Each number is 50 + 10 x the weight over its row's rms, rounded and kept within 0 to 99. Layers, rows and columns count from 0. The size before them is the row's rms in percent of the matrix's.

# down: layer 5 MLP down (transposed), 448x128, rms 0.115, rows 110-127, columns 0-127
# gate: layer 5 MLP gate, 448x128, rms 0.135, rows 111-128, columns 0-127
# up: layer 5 MLP up, 448x128, rms 0.136, rows 111-128, columns 0-127
down110 098:35 66 46 43 53 57 57 60 55 53 56 50 48 30 34 62 32 45 50 50 49 48 56 75 48 54 67 42 47 53 48 31 59 51 46 44 53 39 36 48 52 45 35 46 66 63 36 62 43 48 43 49 66 50 40 67 64 40 66 40 53 54 61 51 41 39 52 57 76 33 47 42 51 48 42 43 44 47 38 59 61 38 52 44 43 50 47 45 45 60 61 52 29 51 33 57 48 65 41 38 60 54 45 37 51 59 50 67 62 43 36 49 38 60 53 68 59 55 53 46 40 54 56 47 70 66 42 36
gate111 107:34 48 46 55 47 42 69 54 53 43 46 53 63 59 56 45 50 58 39 54 53 57 46 47 40 52 37 35 63 40 54 43 47 42 42 57 54 52 45 42 54 73 45 49 42 51 32 56 49 44 52 52 47 53 53 52 44 58 62 44 46 64 51 63 30 55 50 53 49 37 49 54 54 70 51 41 45 64 64 53 69 61 45 54 61 66 68 51 39 42 76 36 45 42 41 38 43 36 37 50 32 49 27 59 53 31 58 43 62 31 37 54 61 63 43 61 71 63 53 59 59 41 50 39 30 54 45 50
up111 108:34 46 16 60 57 46 63 50 43 53 39 62 59 48 63 52 44 53 43 58 36 58 58 64 58 45 51 55 45 46 47 34 44 51 38 45 42 70 65 70 47 66 56 39 48 67 53 53 48 53 42 53 65 57 56 53 55 43 58 63 44 55 49 30 43 55 60 48 36 58 61 54 40 42 56 56 50 36 62 59 46 47 54 61 46 56 38 53 48 33 30 48 54 46 49 67 50 67 43 52 51 53 50 31 51 61 54 31 51 48 62 31 39 54 51 59 40 53 51 36 69 28 59 61 38 53 44 61
down111 109:48 66 49 60 54 38 61 62 55 51 58 51 57 49 55 44 58 55 46 36 61 68 49 38 40 38 40 43 54 44 63 31 57 48 36 55 19 37 59 54 71 57 43 53 52 39 46 41 67 51 65 45 40 48 50 59 50 59 52 34 61 57 57 41 51 54 56 54 34 48 41 54 51 70 56 49 51 61 57 50 43 57 61 42 55 50 49 68 35 48 37 42 49 63 41 59 64 43 59 41 26 56 43 43 30 31 46 42 50 45 49 39 60 61 46 59 33 62 63 48 61 49 60 48 49 36 61 36
gate112 116:47 50 56 61 45 55 53 59 54 48 58 58 44 46 39 59 52 58 39 38 54 36 50 49 48 47 49 49 55 52 39 43 54 43 61 41 61 54 47 50 36 66 30 57 46 57 34 40 72 43 51 44 63 56 56 21 55 67 53 43 52 49 45 55 45 49 63 62 30 46 39 61 33 59 41 57 71 41 58 35 46 43 50 36 67 39 37 45 52 37 66 49 62 44 43 59 63 42 50 51 47 61 59 45 42 48 42 82 53 69 30 55 36 51 63 44 63 60 45 54 37 45 54 43 58 41 51 52
up112 111:56 58 47 75 59 33 46 48 39 50 66 67 35 59 40 58 42 43 59 57 51 40 46 36 55 87 52 56 51 60 47 39 38 32 63 56 38 58 36 47 51 62 53 60 55 58 56 51 43 59 51 58 49 48 31 43 53 67 45 54 57 57 62 58 71 32 55 39 53 35 50 43 48 50 43 56 54 48 51 42 43 57 52 30 51 51 52 49 53 43 53 59 46 46 61 38 65 48 56 34 35 45 36 53 41 49 38 63 49 47 38 48 51 66 72 45 57 49 38 54 39 55 49 61 54 29 46 37
down112 108:40 52 31 58 49 52 58 46 37 69 41 56 49 64 39 50 49 29 32 64 45 32 46 56 53 64 50 56 63 48 60 42 45 48 64 68 52 45 38 36 40 54 46 53 75 32 43 48 44 58 63 55 48 57 59 45 55 50 42 34 54 55 44 72 64 56 44 59 35 57 61 57 55 43 27 45 37 42 41 60 56 47 41 28 60 70 42 64 49 37 65 49 51 48 46 56 60 51 58 57 42 38 48 46 57 46 61 46 70 46 44 48 42 60 52 40 49 54 38 44 44 61 57 55 38 51 36 38
gate113 087:45 40 60 42 63 53 42 56 48 24 22 55 50 62 54 56 74 56 35 51 37 52 50 46 36 52 53 57 57 39 40 47 53 63 54 53 56 36 41 39 48 70 39 54 37 54 38 42 67 41 58 57 42 60 42 55 44 29 55 63 53 54 51 47 54 54 52 55 48 29 56 45 50 44 54 53 48 63 64 40 59 56 48 56 49 64 46 58 19 52 40 46 68 44 45 41 60 36 25 65 47 53 44 54 55 47 47 56 45 49 53 44 35 48 50 43 47 55 56 53 43 21 60 60 46 51 46 41
up113 082:48 56 27 51 39 44 62 54 55 50 49 59 66 52 46 47 36 63 55 64 52 39 55 50 61 50 40 55 47 59 42 51 58 59 29 63 58 76 52 46 54 27 33 31 47 32 47 59 52 49 50 50 62 48 44 58 49 54 56 52 38 55 46 43 45 49 40 65 54 60 50 65 64 46 59 60 37 53 57 46 48 36 53 51 58 43 43 54 57 48 42 61 26 66 51 81 34 39 52 54 49 53 60 28 46 52 56 66 40 56 48 73 51 55 63 57 55 50 51 49 59 61 48 37 37 41 59 46
down113 088:58 42 51 60 37 50 58 53 52 51 54 46 53 43 63 62 47 66 84 37 48 37 46 49 42 42 47 62 47 54 40 48 63 57 27 56 66 61 51 32 45 66 39 51 49 40 48 64 51 41 41 67 49 55 48 50 52 49 51 40 40 40 53 47 50 60 51 62 58 52 64 45 53 39 53 56 40 42 61 47 67 59 47 53 63 50 35 66 51 36 59 67 46 65 57 53 35 32 46 53 35 58 45 56 37 42 61 53 42 34 32 56 52 40 48 50 73 51 46 55 56 22 55 56 36 54 48 43
gate114 093:47 36 68 49 31 32 24 42 56 60 41 47 55 42 51 47 53 42 42 68 48 51 48 52 45 55 35 56 57 75 53 60 47 46 52 50 67 39 79 31 46 50 38 42 32 43 47 46 68 59 34 57 64 45 40 51 58 58 57 56 60 58 48 54 41 57 54 50 38 63 39 37 54 50 61 58 44 39 53 44 45 50 58 43 67 44 55 52 38 41 66 44 48 71 43 53 47 45 63 51 42 45 44 39 43 52 55 42 58 38 38 57 57 53 60 33 41 61 45 36 46 58 46 46 61 36 65 46
up114 094:52 51 59 50 45 20 44 55 30 51 49 62 42 51 53 35 43 53 54 41 62 59 59 63 38 50 41 59 48 58 54 60 55 57 51 58 47 40 55 62 41 36 48 53 49 51 33 34 61 61 53 48 46 40 32 27 41 46 48 49 67 60 32 62 36 33 52 48 50 48 48 51 55 53 71 69 56 37 53 59 59 64 51 63 51 36 53 43 49 38 55 36 52 54 44 49 38 48 49 39 48 57 69 39 46 66 43 46 55 77 48 50 40 46 53 31 46 65 45 46 33 51 65 60 47 54 48 36
down114 096:68 49 53 20 43 48 49 37 49 44 58 59 52 62 47 41 58 47 46 44 48 28 71 69 51 59 44 42 33 47 60 41 50 54 45 39 55 46 46 62 48 68 50 47 48 65 55 39 35 37 58 52 41 47 46 54 52 37 49 63 48 58 66 61 45 50 49 51 57 47 48 45 40 43 44 29 38 40 55 55 49 51 59 51 30 60 44 33 53 50 51 59 61 53 58 49 58 54 41 58 46 39 32 49 57 34 28 56 62 53 58 51 42 51 69 61 66 47 61 42 65 53 64 57 31 58 36 68
gate115 098:40 52 61 58 49 43 51 33 39 44 46 57 53 48 45 65 57 44 45 46 39 58 54 55 56 55 45 47 59 59 43 61 55 55 50 16 59 53 64 51 38 42 64 57 46 40 59 39 57 54 44 50 75 47 62 27 40 54 47 46 43 56 30 45 47 47 37 59 49 56 42 48 50 65 58 40 51 31 46 46 41 40 39 40 59 29 55 47 52 38 50 70 46 57 57 54 56 43 81 62 30 55 58 41 40 42 64 68 41 49 44 49 41 37 68 45 57 54 56 44 51 62 55 44 58 44 58 43
up115 095:55 61 42 41 55 52 35 47 50 46 51 65 70 47 43 67 47 60 25 48 62 46 50 43 62 60 41 41 44 48 60 40 53 69 38 32 34 59 66 58 48 39 66 35 51 57 43 57 56 58 48 34 66 58 53 56 62 69 35 57 61 56 61 37 50 52 56 59 48 39 60 33 45 49 47 39 47 46 55 50 58 29 42 44 55 41 57 59 38 49 43 71 49 43 49 53 68 63 49 55 28 45 48 40 39 59 52 63 51 37 40 52 49 61 56 35 72 58 46 42 44 61 55 50 42 56 44 41
down115 101:42 54 52 60 57 49 43 44 47 55 53 41 56 55 58 46 34 38 42 54 47 57 33 69 78 54 32 45 31 62 53 67 40 49 45 86 47 51 62 56 62 49 53 50 41 42 48 42 60 56 53 50 70 42 55 56 34 32 43 42 48 51 44 51 42 48 39 44 46 63 45 49 54 54 55 64 64 54 48 56 55 46 55 67 42 53 31 46 62 33 44 59 56 38 50 46 57 45 49 30 31 30 50 74 52 29 56 43 54 44 47 44 63 58 59 58 55 52 50 47 51 42 52 58 39 45 45 56
gate116 093:22 51 35 45 54 24 52 65 61 49 56 43 51 44 48 61 38 61 62 55 36 48 45 36 53 41 50 39 68 49 42 57 68 57 59 36 57 52 60 42 56 59 64 53 30 65 62 51 36 31 47 42 68 42 41 49 54 54 59 54 46 56 55 49 45 46 36 36 46 48 47 40 39 74 41 61 46 39 58 45 50 33 45 47 49 49 43 50 56 42 54 72 44 58 47 34 63 50 55 59 56 53 45 48 47 48 39 66 51 55 45 64 31 60 63 52 43 58 57 39 46 48 36 50 54 31 40 62
up116 115:29 46 46 40 54 48 37 48 42 64 43 40 42 51 55 42 30 56 50 49 41 56 64 54 53 47 29 47 44 36 51 59 68 51 54 62 52 55 54 52 72 42 67 59 42 61 51 63 45 40 63 41 54 49 51 47 43 48 62 60 55 51 64 50 41 50 44 33 49 47 52 30 31 62 32 57 38 50 47 68 46 46 48 49 42 60 61 33 54 53 63 58 42 47 63 40 48 62 49 34 52 40 44 60 60 47 43 69 63 36 58 72 56 57 45 53 56 48 45 37 43 58 27 62 50 43 42 71
down116 097:51 57 52 54 39 42 57 60 43 46 52 57 38 55 33 54 40 50 56 45 31 37 50 56 37 50 44 34 64 39 49 55 84 65 40 42 55 48 41 52 63 43 48 51 45 60 59 35 47 33 48 44 64 27 43 67 53 63 68 77 69 56 55 53 39 29 34 42 60 33 39 36 40 51 40 61 47 48 50 42 39 57 54 42 51 56 51 41 50 50 64 50 51 52 60 53 50 55 53 54 49 47 54 45 60 45 50 60 45 47 61 68 37 57 50 51 67 68 47 42 49 50 41 53 45 48 39 68
gate117 099:45 72 34 60 44 43 45 52 49 46 44 35 34 40 59 54 67 57 57 59 31 69 72 54 51 56 47 41 56 55 51 41 70 62 55 59 51 32 24 55 52 39 56 32 22 35 69 55 60 32 39 39 58 49 44 56 52 51 53 57 40 39 56 57 41 31 48 51 58 52 43 59 45 67 44 48 68 37 38 55 52 55 45 44 55 41 41 50 56 39 48 43 45 62 47 51 67 51 44 46 49 53 42 51 44 31 34 57 34 54 54 53 48 53 46 37 44 50 53 57 53 40 62 57 46 54 53 55
up117 096:52 59 54 37 43 38 49 63 61 35 47 49 58 25 65 42 49 48 47 46 30 62 69 68 52 45 55 39 49 53 48 39 58 54 53 37 50 59 38 74 48 54 46 44 45 60 48 59 54 59 45 46 52 46 47 40 57 46 57 39 46 62 44 61 70 38 60 50 46 37 56 27 43 57 52 72 45 54 39 67 58 51 63 49 28 51 48 45 40 39 28 47 53 29 50 64 38 42 45 53 57 57 54 57 64 47 54 53 38 63 54 54 45 67 67 43 58 57 59 48 40 36 51 54 52 71 54 54
down117 100:58 57 64 58 47 47 35 55 58 37 51 65 41 46 58 57 52 39 41 46 62 61 47 31 56 39 52 56 36 54 35 40 45 41 44 22 56 70 56 47 54 67 57 49 69 61 62 44 58 36 47 51 41 59 64 37 52 69 52 42 54 49 32 47 56 52 66 35 35 47 47 45 37 49 54 32 59 41 47 35 52 27 52 52 42 70 54 61 57 54 58 55 60 42 50 49 49 55 52 46 42 44 38 74 54 60 44 41 51 52 45 53 52 45 41 53 52 48 65 71 57 34 43 40 67 39 53 53
gate118 094:60 56 66 61 38 49 60 69 65 48 58 37 44 49 48 49 38 47 53 28 46 36 46 38 49 31 59 37 54 52 33 51 76 38 37 46 75 60 63 61 38 40 33 40 50 48 33 47 46 50 46 39 59 43 45 39 48 57 64 45 60 45 49 64 41 45 60 52 62 43 45 44 46 28 46 50 57 45 59 71 59 42 41 40 49 43 68 56 40 37 48 52 56 48 40 59 40 51 45 50 60 50 56 46 48 50 66 45 54 41 28 47 47 60 51 49 51 68 53 62 49 53 36 40 61 41 61 46
up118 092:60 54 51 67 44 55 36 59 67 63 67 47 50 54 76 45 33 42 41 46 49 42 44 29 64 32 38 34 41 50 35 51 69 39 45 58 53 73 59 58 50 40 61 38 59 47 32 59 48 54 47 50 59 56 52 54 48 36 60 55 70 51 55 48 55 30 61 58 59 50 59 38 52 38 43 38 42 61 52 54 46 44 36 42 56 28 62 51 64 40 58 59 58 43 38 44 58 55 38 45 43 44 69 52 42 47 58 38 37 51 54 55 64 57 42 52 59 50 55 53 62 51 48 38 55 33 57 54
down118 090:70 47 49 44 60 56 42 47 32 56 58 45 54 55 61 56 47 52 42 54 55 55 53 41 58 48 41 57 05 55 48 29 60 42 50 58 51 33 45 59 48 58 62 66 60 51 51 41 50 47 34 51 45 52 54 47 64 48 58 64 45 43 54 33 58 51 55 54 36 44 41 65 64 48 60 44 41 41 48 48 33 64 48 48 45 53 47 42 58 57 32 65 55 47 48 43 54 51 39 45 67 53 68 44 36 49 34 42 37 64 56 44 61 61 45 53 54 46 52 78 37 47 47 60 39 56 67 44
gate119 103:60 46 67 60 38 33 55 54 56 33 38 47 51 56 56 55 72 54 49 60 65 59 41 49 52 53 53 41 71 52 40 50 47 63 53 48 51 59 45 47 55 58 48 37 45 36 58 34 34 39 60 50 54 43 39 37 56 60 42 74 46 46 47 44 43 36 66 52 34 50 31 56 43 43 51 52 34 48 49 32 54 55 55 51 34 61 36 42 57 48 49 58 42 57 40 47 59 61 61 51 63 51 28 63 59 45 21 57 48 41 42 57 41 53 34 55 30 65 60 45 51 53 54 52 58 32 39 57
up119 110:42 49 60 38 52 41 44 49 33 57 60 37 70 63 54 67 41 59 43 53 50 42 50 33 45 52 40 59 51 47 51 51 52 30 50 48 52 52 68 52 74 46 62 44 59 49 35 52 59 56 43 38 52 48 74 67 46 37 42 43 36 69 52 41 48 52 46 52 65 51 74 42 43 62 50 42 58 47 49 64 49 56 43 54 39 49 63 47 48 55 69 49 43 34 47 50 40 42 32 52 39 42 33 53 68 58 51 41 54 41 72 57 37 57 52 42 55 37 47 44 60 56 20 57 51 49 51 48
down119 107:37 27 39 47 46 50 66 49 40 66 48 64 61 55 55 56 47 67 49 49 49 67 53 54 42 44 30 43 60 54 56 48 51 40 58 35 49 54 63 32 68 61 44 39 42 43 60 43 58 53 41 38 39 36 60 27 58 44 55 54 41 48 47 57 49 35 55 57 48 35 59 32 49 49 61 49 48 40 56 68 58 60 35 43 31 61 61 46 46 44 63 68 60 66 44 44 65 62 43 58 53 64 57 54 37 53 51 51 39 33 51 51 35 56 31 64 62 51 56 52 44 58 43 54 58 53 42 59
gate120 102:51 56 58 40 34 41 50 57 55 42 45 63 53 29 46 67 55 54 41 36 48 56 57 51 43 31 49 50 58 46 53 50 52 32 48 46 60 53 52 74 40 57 17 60 58 52 55 45 52 40 45 47 45 31 60 53 52 42 50 48 44 46 37 60 40 55 62 48 51 46 47 66 67 66 51 50 71 49 48 59 66 39 52 58 39 56 51 73 45 35 58 48 51 51 42 40 42 60 42 53 49 75 38 44 48 53 58 61 41 56 41 44 47 38 45 33 25 47 51 60 50 57 48 37 63 58 51 31
up120 102:54 60 42 42 67 60 57 39 38 49 65 59 25 46 55 58 61 47 54 47 48 37 52 49 48 81 70 54 50 42 41 49 52 55 63 40 49 44 57 64 57 53 37 66 46 43 57 48 49 53 63 47 53 48 51 35 50 49 54 53 57 61 47 45 38 45 36 48 38 35 58 38 38 44 39 30 46 42 37 42 51 60 33 21 39 33 51 35 50 62 62 65 48 49 47 48 55 52 45 42 46 63 71 50 59 50 52 56 55 52 57 43 53 41 55 48 69 68 40 60 35 39 36 55 55 53 54 64
down120 102:45 61 53 40 61 56 56 46 44 48 51 60 47 38 61 48 52 61 40 39 52 40 56 65 47 47 54 43 75 58 51 39 59 60 56 48 44 52 52 75 47 53 45 51 58 38 53 31 45 44 44 53 58 28 59 43 44 51 53 55 42 56 47 26 63 31 26 63 50 56 52 67 42 59 36 38 75 47 45 54 56 49 42 51 38 51 61 49 48 52 52 46 45 52 62 27 40 48 44 53 55 50 66 57 43 48 35 66 46 69 58 50 57 38 69 36 38 50 67 49 46 55 30 33 51 46 49 54
gate121 113:34 60 65 44 34 53 49 41 51 48 44 46 56 37 58 43 56 43 62 43 28 51 60 54 58 41 42 44 61 48 40 35 63 46 63 60 53 63 54 73 47 50 27 60 52 53 56 44 41 44 58 51 70 37 56 47 55 51 50 55 52 48 42 53 53 59 64 35 51 43 38 28 54 76 41 44 56 34 59 50 55 50 22 47 33 56 65 73 49 40 58 37 67 52 45 48 48 57 55 48 48 58 53 59 30 48 55 57 50 49 35 51 33 53 50 43 47 46 44 54 61 61 49 34 58 36 56 49
up121 115:60 12 32 43 50 45 53 45 35 63 44 47 56 56 33 48 51 55 55 54 65 50 35 53 51 57 54 37 52 63 55 56 59 64 56 41 56 51 44 28 51 53 69 55 45 36 34 48 57 54 43 42 48 58 36 40 52 47 43 43 43 68 56 59 36 61 41 58 60 57 54 49 54 56 56 63 51 58 52 52 33 37 62 60 53 44 56 45 40 37 52 69 60 51 42 51 36 50 53 64 52 35 53 51 66 58 60 61 48 50 56 46 52 46 61 85 56 46 41 44 35 54 45 41 40 41 41 43
down121 114:50 53 46 38 51 41 46 65 37 64 54 65 52 44 53 40 40 56 31 44 52 36 45 45 66 68 59 46 58 48 68 37 50 49 69 41 48 63 49 56 43 37 45 70 60 54 46 49 41 71 56 35 53 43 58 17 41 48 46 38 62 52 53 64 40 58 43 50 58 36 56 46 53 59 42 48 45 42 50 60 65 41 46 62 37 57 43 50 66 46 86 57 44 56 36 43 38 52 62 46 39 35 48 44 54 49 44 46 44 52 56 42 35 60 54 53 41 47 55 32 42 59 39 54 60 56 53 54
gate122 096:43 45 51 45 57 46 68 41 59 38 46 54 47 51 55 52 71 55 50 37 38 63 57 40 29 47 74 20 55 61 50 52 48 75 32 49 43 45 55 38 50 67 51 47 41 36 46 50 51 44 53 53 59 47 53 40 43 31 55 38 45 47 58 58 53 44 59 56 61 40 48 51 49 61 51 41 67 52 58 61 43 57 51 39 43 69 51 58 60 39 48 63 57 45 25 68 51 42 45 46 41 71 59 57 40 50 44 42 33 56 44 50 52 49 58 44 53 46 42 41 70 61 59 47 26 49 55 50
up122 097:64 58 53 46 58 47 54 28 48 38 50 45 47 54 45 55 39 39 44 40 70 58 57 59 58 51 40 64 54 54 63 44 53 30 49 61 43 57 53 74 55 56 43 34 50 44 36 28 49 56 54 44 36 62 38 58 62 40 51 67 41 65 30 35 54 36 51 60 43 58 52 54 59 58 53 38 45 40 56 51 61 48 39 43 56 45 56 44 32 56 62 46 46 51 52 46 54 53 40 49 64 56 48 75 36 51 52 50 64 74 60 44 48 41 41 59 40 43 49 51 41 38 63 48 53 73 62 37
down122 103:48 48 37 48 45 57 59 42 61 41 42 50 54 29 42 50 40 47 41 48 46 69 52 49 50 66 48 33 46 49 51 40 47 49 65 40 48 40 57 62 50 48 43 41 56 45 57 44 64 62 34 40 46 52 48 70 72 58 35 53 57 69 38 56 26 42 49 44 59 58 61 46 53 65 63 54 52 36 46 53 55 47 37 47 58 33 74 57 43 65 35 60 48 49 40 52 41 66 43 55 58 42 53 78 44 53 39 42 48 64 44 61 47 54 53 58 41 45 59 55 63 58 62 32 54 44 58 28
gate123 093:51 54 29 62 49 47 30 48 48 37 40 52 38 40 40 45 43 43 48 57 66 45 58 64 59 76 44 62 53 49 43 28 51 58 60 44 55 30 49 49 50 80 37 41 43 46 42 45 64 47 54 50 53 61 51 51 70 53 50 57 69 41 60 40 37 34 38 55 54 42 49 48 46 61 40 55 45 33 62 20 57 47 44 45 48 48 53 51 39 55 48 63 45 50 42 40 65 44 61 68 55 42 45 49 54 40 39 42 50 68 45 66 51 55 37 38 40 47 58 43 67 52 43 51 42 51 47 48
up123 089:47 41 45 79 39 57 45 47 58 61 46 55 51 63 44 39 50 37 46 51 38 56 48 43 54 54 37 55 43 56 40 42 45 37 50 53 65 43 48 37 41 49 37 47 53 53 40 48 69 69 45 48 37 42 44 68 46 44 65 58 59 38 52 63 50 53 67 56 49 40 48 42 58 44 48 47 63 50 66 40 41 58 57 39 56 45 41 58 28 51 74 54 44 48 47 66 41 50 62 58 52 46 50 54 65 55 42 80 49 73 61 62 48 46 46 39 42 43 49 28 70 53 56 47 43 70 59 50
down123 098:50 53 49 52 64 35 40 59 30 48 30 31 53 42 66 71 43 63 51 55 67 35 47 51 56 65 50 35 46 46 65 34 49 52 49 48 53 59 63 46 40 52 42 46 46 46 39 56 50 60 54 56 42 49 39 45 31 61 55 64 50 38 58 71 55 74 52 49 56 38 69 42 40 44 49 37 43 48 60 50 52 49 45 48 41 43 37 60 48 54 73 68 73 43 58 44 36 43 47 57 51 48 41 44 46 46 60 59 47 71 47 53 57 30 42 46 54 59 41 51 62 46 46 66 43 46 44 39
gate124 098:55 57 33 58 47 49 54 47 50 49 48 44 52 40 59 59 42 38 47 53 58 61 45 47 40 43 69 44 54 41 49 39 48 54 55 32 51 48 38 49 55 52 46 22 20 35 56 54 48 50 45 48 49 51 40 62 54 42 61 59 55 39 50 57 48 47 69 57 58 42 32 43 76 60 49 55 54 56 38 37 69 47 61 37 52 56 55 52 51 30 55 62 45 49 45 54 59 37 56 49 47 49 35 55 39 48 28 39 47 61 56 67 48 72 59 24 44 56 36 53 68 42 49 51 42 68 55 49
up124 091:45 47 56 58 54 60 57 79 62 51 38 46 49 46 45 64 41 35 58 55 41 44 42 35 62 44 40 63 55 54 66 42 49 51 38 27 45 65 40 40 48 29 49 61 56 55 51 45 42 50 55 50 41 40 47 64 47 47 49 29 57 45 34 59 49 48 58 47 66 63 42 42 73 61 54 44 44 56 44 56 61 46 41 47 58 39 36 49 41 47 44 51 45 40 58 42 39 56 58 60 36 43 60 47 44 73 57 59 37 52 48 56 50 47 70 28 77 57 48 38 48 60 43 51 45 67 52 53
down124 101:48 36 52 38 56 55 47 59 44 43 33 58 33 45 51 59 47 66 42 65 41 24 58 49 44 56 47 55 28 39 58 40 59 49 41 32 40 45 49 49 50 62 38 57 39 40 54 56 61 33 56 48 66 47 61 58 65 49 55 43 61 54 52 64 54 56 38 56 45 52 59 40 71 53 42 48 53 61 37 66 50 47 63 64 42 56 34 49 34 40 34 67 43 63 59 60 52 30 49 51 38 48 50 52 58 61 52 53 59 67 61 42 59 61 56 41 36 54 51 60 53 44 40 61 42 35 54 70
gate125 118:36 66 51 62 39 44 55 58 44 44 41 56 58 48 50 62 55 60 55 43 47 43 57 38 48 34 62 42 52 62 39 58 65 29 57 52 53 39 59 43 57 58 28 47 53 33 50 33 59 44 32 50 70 43 61 51 66 47 45 50 42 43 50 54 48 62 58 39 47 43 49 46 50 55 53 56 60 47 47 43 65 44 25 42 49 46 46 78 42 57 49 63 64 60 46 54 39 52 51 69 57 55 60 46 56 50 56 55 36 69 40 52 16 48 44 62 52 52 56 33 51 40 46 36 55 42 61 55
up125 115:46 55 54 48 64 41 65 56 26 54 34 47 61 54 48 53 42 54 40 51 62 39 61 33 52 30 51 57 49 48 45 68 53 41 47 50 36 54 39 49 60 37 47 38 75 60 50 45 56 60 33 40 59 54 64 56 52 52 20 56 60 36 56 67 48 50 41 57 62 52 64 60 40 44 52 50 57 55 44 56 39 67 47 59 62 47 69 37 54 44 36 58 55 51 61 37 53 39 51 48 40 47 52 36 65 41 49 74 38 48 54 59 55 38 54 52 33 36 63 56 55 43 63 59 51 48 46 49
down125 115:58 60 67 54 43 47 42 48 51 56 40 39 49 59 52 60 56 49 63 40 52 61 35 18 64 36 56 45 51 46 64 50 47 34 63 61 45 60 48 44 38 43 26 46 57 39 59 52 70 44 41 55 58 53 54 51 41 50 36 58 42 48 40 35 33 63 31 50 31 58 46 61 36 66 50 44 36 38 55 45 51 52 51 44 29 63 42 58 49 49 57 54 62 59 53 57 37 56 62 65 60 42 59 53 50 64 64 53 37 69 61 54 55 39 44 43 58 54 45 42 58 46 37 51 52 49 67 60
gate126 105:43 62 27 61 58 48 60 55 39 41 62 43 49 53 48 60 45 52 51 44 57 40 60 50 53 31 57 35 56 36 58 35 71 56 44 39 50 44 36 58 48 54 47 38 48 49 50 46 51 52 54 37 72 56 67 59 55 59 47 43 42 39 49 41 42 48 45 52 39 37 53 42 69 52 53 55 49 51 48 30 61 51 44 26 67 62 66 44 64 59 49 67 49 53 24 53 50 46 50 38 42 62 74 54 46 41 62 53 64 60 44 49 36 68 42 64 58 56 66 39 63 41 51 50 47 48 52 60
up126 107:49 54 52 36 61 51 67 43 62 35 44 44 58 40 46 52 51 64 58 70 68 45 60 40 41 52 63 53 49 47 50 59 50 54 49 49 44 51 40 69 46 39 56 29 55 64 64 40 55 48 48 23 43 55 66 47 57 41 54 66 37 62 52 37 41 23 60 55 54 48 25 57 37 41 48 60 46 50 47 51 43 63 53 47 60 67 39 47 47 36 55 65 38 58 58 28 51 50 43 45 65 69 44 59 44 55 54 47 46 52 52 34 48 41 40 65 41 40 56 44 46 51 51 44 53 68 40 56
down126 105:44 38 61 51 25 57 76 57 47 42 49 52 28 53 47 58 58 57 64 39 43 49 52 60 59 38 38 44 38 54 51 44 57 51 43 52 56 49 45 60 60 43 72 54 64 68 50 49 58 42 37 55 48 46 43 64 47 51 44 55 47 47 42 56 76 33 46 50 43 38 45 53 46 44 51 50 50 36 41 55 40 65 45 44 48 44 42 52 49 57 61 42 53 41 45 28 53 63 47 45 64 47 73 72 53 49 51 49 50 38 51 34 62 48 66 60 32 60 49 50 38 33 32 63 51 61 63 42
gate127 090:40 56 39 58 47 41 56 30 45 36 39 48 56 54 59 65 57 45 51 38 53 51 46 60 41 61 61 53 54 47 52 46 63 69 51 45 73 62 42 67 45 44 38 51 39 51 58 36 68 28 55 41 60 47 53 40 34 31 56 41 53 56 54 37 50 44 45 53 49 50 36 61 51 64 66 68 41 49 58 58 44 61 45 47 43 65 48 50 55 54 37 52 52 60 42 55 42 38 27 59 35 50 56 41 54 34 44 58 61 60 50 59 46 39 53 49 77 65 38 75 56 44 51 62 44 47 50 51
up127 090:46 43 55 45 50 51 54 52 56 47 33 49 48 45 70 47 46 50 52 62 57 62 63 47 57 39 51 48 57 49 54 32 40 51 47 52 31 71 57 52 60 68 50 43 41 56 40 56 48 49 44 55 62 43 45 43 73 60 40 54 46 55 41 36 58 25 60 45 53 32 46 47 51 38 59 48 56 29 45 57 61 40 64 46 64 45 47 35 48 52 46 63 58 54 57 61 36 34 47 52 51 55 33 37 59 58 40 43 40 57 68 39 50 71 38 51 50 50 59 22 34 31 49 49 43 57 58 68
down127 096:31 49 49 45 68 28 53 46 71 65 48 47 47 48 35 54 55 62 47 38 55 58 66 51 44 63 51 61 63 53 54 38 40 45 46 43 60 54 47 71 26 55 47 36 51 40 60 46 68 37 21 32 53 53 48 30 60 70 47 39 44 32 53 44 55 40 49 45 33 55 48 57 47 37 51 46 53 36 44 55 71 40 52 45 52 46 72 52 47 50 48 54 43 60 63 53 37 51 64 54 45 44 60 49 41 47 55 51 56 67 53 50 44 62 60 59 54 49 32 62 58 47 57 55 49 48 51 55
gate128 108:49 42 28 45 56 49 39 49 43 48 49 44 57 55 50 66 58 39 40 37 22 58 44 56 50 42 31 46 61 59 59 41 62 70 56 35 49 50 52 52 26 49 34 48 44 52 32 52 45 45 50 44 41 42 44 56 44 47 55 40 39 45 49 62 37 43 53 37 49 41 49 42 57 36 54 65 75 45 63 46 53 47 59 41 71 43 66 53 58 49 44 45 53 54 54 63 63 60 52 62 41 62 56 59 39 47 61 58 45 34 52 48 43 67 53 26 62 48 35 44 51 54 66 32 65 47 48 51
up128 122:36 62 44 58 52 42 57 45 37 37 59 55 43 48 50 42 33 72 60 61 45 47 51 47 35 42 67 52 48 41 41 59 59 59 31 69 53 46 54 37 56 39 65 65 41 52 48 57 42 53 42 53 53 52 75 44 43 60 66 53 42 53 48 34 49 64 30 42 33 52 43 46 34 44 43 50 37 44 62 65 33 55 55 53 33 67 51 42 45 39 55 50 43 55 61 45 59 57 57 40 64 40 48 57 58 53 38 36 69 58 63 59 38 54 53 43 61 49 54 53 57 52 33 59 30 57 60 61